Each number is 128 + 32 x the weight over the matrix's rms, rounded and kept within 0 to 255. Layers, rows and columns count from 0. Numbers have three digits each.

# layer 8 MLP up, 1024x256, rms 0.191, rows 192-383, columns 32-63
092126158119173121155123112118139089107139119076141086179161145211090122160129184166154125131155
150149141115148143122156119095167082097141151201140075135132123089126119135137093100079141104115
161119129125211088149220090099135062215152135066097170132119138128090144106143123119124206125122
138138112175157085185164081189072121155073103202125203158084115168146158186155165133146101079164
142080156124149121095146123184133155147120132170160057097041121100106083137148142106115097101132
121080165116149087141119144069155166098142110131117147113176147139143115175132164125175147133136
133116165146135098114082113033080153163153136151095176157124157148136124095076141082184136160123
156083101136147091126100157077157148149126165177120113098112149165159152145099131168126116159106
163093165191131179126111122169119162129156110111132147118096101187145147060130100140200119191106
148093144156124060161099139098175159162103153171107195090137132111138142075087130074127157111116
063126138073087151135128168120189148094105092141095079100106122124116148114149133110144123132201
161153162118161074113128142080044068120096165098145134108140141194144157140107113138102172177076
091161153168176088200093122122096079142148090128106137126097131119135125147101137105137136164080
052136151157111131101115189156122145180059130225146128118126099138131120110137153102133112109071
161150077122142112157078117072131174190140169114177079139125085145105187113102141127111038149119
090121129128089107152140109115092088181112187109076037094101154148112077140092129077147142143087
157077141173096143102077085131086121214186100189119185072137118076120096188164127123098107131128
117100166075168093161122112176100150138150112116095131100171168106108115129116174149098113155103
130128160120150068116120162118125209102136125158149145115171179125092147118140114116159131134063
156136140158126079131180148123163100144152180115116105053126144139182094115091157110114079080142
125117127146173101094109103106155169135107089102089140171130078103116114175145156132123103173195
104123132119096081155143142116143132134101126126075138148121149123144197131126144127134160168071
167116116080066148135088123126106099157124115126165137073121167074134119179193107131078139186160
117128121103120120128142127140129133126135123130144122130127133129134129120128145139123122120120
128173067119172078157145134115142163109090087045143151160189148143087174134125100122102142073175
089049100115103156178103200078184126091242136146136093102180126079189074131152131167103122080120
129168125102141157111106110103084069204122127163123142152142113144152102088158099131159127176119
140106162112160104145140157143145167187066153168144121140148094088177189139047130120155143105099
098150147061118064136160050161142119106022092181132081067112142166147122066127105118234144109096
108101109180213133162160122148161167168110138104180131192166136174099081138115141132060130140077
112115131111143105129161136097105108121144098130137168141154195141129109149192167122141171141128
143136115114172147138148097113122105102136122134116118087158182148105107089158126140135121150162
151113128096068119018113082113107112106170120081116155080045154141119111128206160094101156132085
095111074120134125125161110151119149115125171087172082156073096122168161153130188195152107107077
137083109113135149083161110102108076123165159122062127145130166107104130180130087169133180089171
112095084147185130053101134159149068128111120169148125132152117147129124115155138068131168137100
206143127146132000143113211163075205072121110090165148088068162036165135065104134068043064121209
131124151147126164104127134141119207097178064096181143177135135140155134117178137178076098218165
189120091144101138128124159066094127150149103113160109150084136074140152096112129077179160115140
141089066108098093178130144112071137200101120125155114152173160075114153093113157106125102184118
184135144074136105115100161118098143097116139150154117134116112075144147148207070145142118155104
111073113144131090138144152121147136158117151076112132116149135109104155134145164133129159136144
120159122123184116182125115110092179139158113195129038101103110089062152139125152115105171175117
120173098135140141122072169207169146174210133131126143111143148148079121111139134117079173147095
112178171088122154098128163175128166137167106130106117121100142096136129078139135096099151115143
167120056058181140161117126130083151115120146114102157080160129091141142093082106091150099137120
158127112105108141130153125172154167130164142201108164098111062149114167145134123124150138188058
123140112125114095117141143187132198184104146116144145104106145091158115158125114155093204126118
170104082093130097166136111196161163153152143101132138096116154101073090141139161073237111128145
149131149128081148090135140145107166114130127120167151133112160116119160132129149112074115150126
103058097083142171127069099146137151142164134184140102166091203084058104143129141158121154064120
128129097114146127129082141118151159138118087095153174164131133126132086138138150131137122150126
068120117143118112152109126128115145165094149178166119162156144098209141170048152210126153141099
163140131119121108079158125128135101117108132159093155070145133162179168186141145134160114154161
109152123097108113119148127080111128166150137101120097199124138121171114139150132114121133053116
154129095103153125093107130118133102144093109162126064055140134110127142160124173145121138122100
141076115073146178154097115184133218167145101198139114090127120098176188141187099126076126187108
153062093171137093154113068135114153167132130049175174146093164122139124149112165130171119169162
193047141140134109175141102131095175145091155141178119095081111077110110184124115107090061113125
161098149147106119111101107128112166130134124140129113149121096094102152159139136162145112057158
104136152080192120142122136168107149131163144070136132091102173168180092128141130124161125150092
099115131129181139160111169114145159121110200137127079114152152120102147098132134156096107126126
100065146136143129096100156144109094119132158103118119123074127132108122126161142182163147121171
136101145134184117160132092132140203148147145094112094186161138100110170125096086130171165130148
133122095131107170094105060194130166054159092108126137129161118153128098151175129123115187129134
155128144123130140102153145112117122071131114157125155130128111143122071095178120091161140137098
130138041139108141145106168155095183168180143162124159106097099112085112158166105148086187150119
120083096149177123110132158071136090090093062098127172116118087073160139103165130137052172112127
139108129194152135085142172172135172127158151113138086155119158156113084105123162184146131172105
134127203099103119110073087119128201113126206103111131083186155121076145108104082167120094203099
083091114099154117139108092120120181157085162112171116096092124071091135095143136080139127121140
130082168100147140134139132168148166104142141134110124125123127163106117142126121152146132098160
107093119080139137094113067241163178101150207139108117102127137068169161030113117144071069144115
140114139121118121123177133094158180117122136106147109123120185113145181120119104102134131055103
159095172124125143141143129093098110097087198116162169121115128131103140090118153145100150164148
202100133130203115059190086179145155170073100158112093119144180162124103113109119197091128213148
125110128125152128157082118175107184117129153140120120147184154173112124066169133152155134175142
090110081145101141074119151108131150149136161169133110150090116173072156176116103178093174110106
113095159121117083103163103144125113143147101118119150138149101091115154077139120111166093062136
183113127122163096117140106136087184169102143146129114156185172163100113111101118130166120147116
126165099119124116123139139127125113113149083114092098143127138175123162136125137124185111140132
089098134104168110136136069160176095171109151118086138079127184089170160153140133064113172091084
120052170116152102136155122104158078119067158129237114145146116140099076070154215149088139121103
121126105151146178139148092099066089101154111097136101030131130142123076114071112145091113123122
140125128152118147138074165084073169164158141144160108086075174117147089115125102172125041178113
116118109168139121187136087130150121133195161160153149202112086044138098117114129131207167175114
107146151091119100172137122152150172133122104144075157136152106135120136128111128145104153118119
131124161122158087107192137158094109166108138136162127153202146134143232154132149123117159128075
151083166069133141143131127101124157080162048098114116152067073111084131110134154154130113149128
107156095142165133150215092118151107128124106142174076105090108070173172121146131158225104071117
157165123096102125151121130167084133165117099177148168186110146069100115109176114147102122128123
156120120154117062132105123092114110111089147182099148098119093161111093093096109147145067128124
113183140132144150155172122165110130101131092145153099076167093118141067169151133122088112157080
127098165125085112120122165106168108125165141126172145153105094092124162096143152153135157117186
178145126105155078111166140104189121131150138117192068142152156139152128170139133064101135125135
130117156105175155145138106114168145165045153110165167099091128147146096090108143140097020093122
107089158130125061174099146073112110102142121167129109076117125109201176140098124156160105104090
201117102156184128174122147135095098199158129076092102137136129137167103152120135098121090129142
110107147146180139148155088108104138164100057177095124175134138142186102121130136143104101139131
124101087107109120149173104121103137112145089143124134202098137126166171133109114167157138074124
111106156128051117190114132154109124163150126170166163117132134123104126142143153104091098188148
131116107110123148112129127115088130171094139145159132133140102119120117178132181105127121140119
072132148122187104116141080100110101128073129125145173113114144108136172143083130145154098054129
142100080149117088184189099073144150140122121112139204136149149116122191111162167153114169164110
088159189172150082096122103102088171105128170090137120101088139153130227123147083129127134130101
066106071103137144172123161161131128142081133172149085123131140110111126138086086109095109139108
046082081115155095058119157124136145083173158114125142069129155080044161070129117148140098114093
182102121111097084109081157121148046167146183167070156150104107147090117144063154169128151104096
145136115120157080092129176100115121132117102089185138160166142098109174193170114134111125111106
095086164122113171100157072093119084143146136137140141120154086075071147137185070136120091124147
173124108154141130114064123147144094126127152138163140087153110188123080178140108122166153155117
105124132072134133085115116122085146155128149138124099139097137047161151093143172215133117094069
117121151160160110136075149129121068160098140160111128130160098127101129113164138142119092135066
150071121156150154124176109142145138097086182113143178133108153160170108115155098089103075150107
124193106137160111151131109130062122148100108128147045138094170167164109151126088158155092155090
105098170130112128196158092198128088093131119125168116146099106124176138109200121147108138102105
124142097139121125120131203098102067161143119156165171128058099082093149122117151115148056099080
119103162196123171106173135119095140110131185088146107100157142106147158176106184128108102103155
173165104074083134100152141133169173134114113007122152139106124089098190119085106031162113097155
214081155108211108078141120104147120103164154130116138144138101088123111125133072131135110133083
132157131137155116142185126118059086103122115133082109115131140108125131172106132160103115156098
143142135123161129072135168151097114091116127174129116121127155155116145140181182128122103198115
105150156158148049136087172126131124124181077152123115098160173141139098130100183128114158141086
157164191092119164170102104102120108135146171107146109104104126089119132099152144160130130122104
087122087088184146148104160105131160126151102169107138122123119112132152114116106053133103122080
163183093138194100072120165155121132123128142129151116156155173118100127122130117087146166086097
143140130115121140153091135081106153172139112096121107088173095081200135188086114075156147145114
153151092124152104093130150120151104122164153139089077195118171127124148125101151105178113125119
145182154154142164081086187112152158078128108160113096101081169112130153083158145122094101110137
119114094162061078102139146096148150145095118084090140165162164149144166161144113107144134117096
125133132086085154139039156083123097114089131130194135183104185081148082095144155119113134192162
139084106132162098139095207133127121132131120200046137158130114168165135157101118203192128175144
159144087108096095079106106158064135161126136167108083192127140105139139182149086195171085147121
159184136080063089125134126145117108115113140125185137131103126030136172105157160106116111123123
131178078158158091136093163132101135138186118057175119104094158080095189179109088125144111082127
151112142174156070064117134090126139131198105130106032206126145161168134159108123102179132142131
102107176077146119187099147123102139074118071154124174115152188150160163165140149103126134095102
074134120138143075123158096094068172107140102136128067193168145155120090174130105095119168186154
113115103138105126125160099089064168115168094140167107115083169053147133094231128121118138140142
117114091171157095156117143162125168131143146140114142107183109153141121096150175070111075163125
140098123086149130138120131177056097153195192151106130123129107103177133125094064129134132175149
123134151108138119178139194106108068108113109076056122080103136144128107181099141135163171146120
121104118072105113165122155120136117125145079131193095174183121092149148112113155155148090140069
136146108110112135158170085091125128149102144110095080134139089103101122126109118146188117206139
163132084092112133105139124104084140129139135107150115145190154109203121105129135163114170084099
117113086165131136107145118087173093135146138151125126124126162064156133129149121172093172136161
199135131167131142115052136109126122090130152194054111135118153217150117132122129157126162165137
119114127101176108124105106140126140169150142100104175162134131136086125146079104095112149156133
195149198087131135111085180138115095179183101102158118132114144093137107168112234117168160135067
126095174150148129177079132057088151152154122114154173123175143151129175121121113115133118135101
153080101130073104094121121093109096162138120114102107196091086138152116075170106160118104141103
151136109111147118110040142102057142093130180135073148140187146044131095156192173178104067123170
135136138095120067114097120082097095106189115086205191083168090189173133109140128136083095115103
195099135168145075176144122127144122124115147130192080129096157113144136185128171117150108132180
196147084124208083167127174133159083092113177109126150171138139078131120105075185120123107168163
134101155151076105086130116121108117117092115135153173155122090145141121166138126189152171163144
095068104089179145175121114149041132155139177117135125135102204089073132084093097170134139134157
210101140124165077063152155116130100072177156156126147134109114104091094130123081126068031168089
089075118094178119140131159106127188144095098186162200116160090086154113166141141040210078145121
084170143085151097106076150107132137061148168164129139127098167132073168141124119103106145093131
151149076096144058129090098164188131163147177132084129060127145134093152141083112107104078134141
107118187109145096129105138080125101111119133066121130252145147103176199132091137147170117065119
173094152124130092137169115136112098160114124110131122143094186114141111166090149062086180093114
115105165113144136130109203162130124156141131107153184153148154078072139169166145140134164164117
127117136095113132068091114139112133151159145043134143112122095131120118157122141101105130116094
132105158170101107138150136087162100161140128109163085152169146181138142179147114079133084148105
191133136090126131152126111059080175103107100152090173151128078179144159125076132074093143176119
144039121112073117163100155148116103152075139125121186066148151144119102169140180128134115043088
066085131148124103130158148138147076107114172135156156141155143071117096155130114135106118127151
066133102117062124116113174114100232115068120093114087146119146124156214147138182130147105087092
153110136140148088124120129135098135134098079128139152098132177114165115159135113188134144110170
140125148161187068112107186128131177151125151141172104163150164072135160163066130095158114140112
082098128146142114094158117058173136128141078134102145133101143135108057137124159147133113115137
128148198181108165105103146088139147143118070126134049106111114118099126113127128111126026174129
159062131120128139147128164072137095101127135114182146124106131043174125137121122102080096193095
159126135111142169098133098125177137101082138100115175138172151100118101102139141134075088088110
129149094087096115062161103121148121149100088122132181160114196134157162145127161112184111116152
113174161093043122211161107157137170157083149112141115090099107173160145204147091109097103114129
118131105092103129137098154194091147177105131140115123124110103137122091143113118141172112105114
146144161156112068185110201099150071159098135143120102132143190142175075128089105074129169202160
133172149132103135134167160170122109136124107173175106156059143106050116139124123104145118104148
148128169092177129115067137135092139110083109138099203109137127128118119184135135173101113108125
111109180132137080118110141116114140099119141138141124143127122141126158140141085139126130130102
117171112125170114114157151117186158116163141081181115094114146212168152134129138124195094168172
154090129151110127096059130097097138110155176195137189123146112145096144109112116161182081057151
112111102050151156143113142091105023163182115070129205116109164115107143114075118147133170103109
126190085153161066162139164149167045143156144116076107149149133143201116146067072079154077113160
131115108121159142109118152172131145148089145136153129112124156088113105079097161181176070176110
122121120116148115120080117121105149151123162115094147100147174135137139132109054112079105172125
100136148149189121103106080205075124117146098154173154101129173114145100134150112108153117099106
167133132101173094162162057084075161126170117077087129121138168143138176132176108102119130113104
122135119130081138191162151106090157105119135179165083077123181105139056171077134127105113094109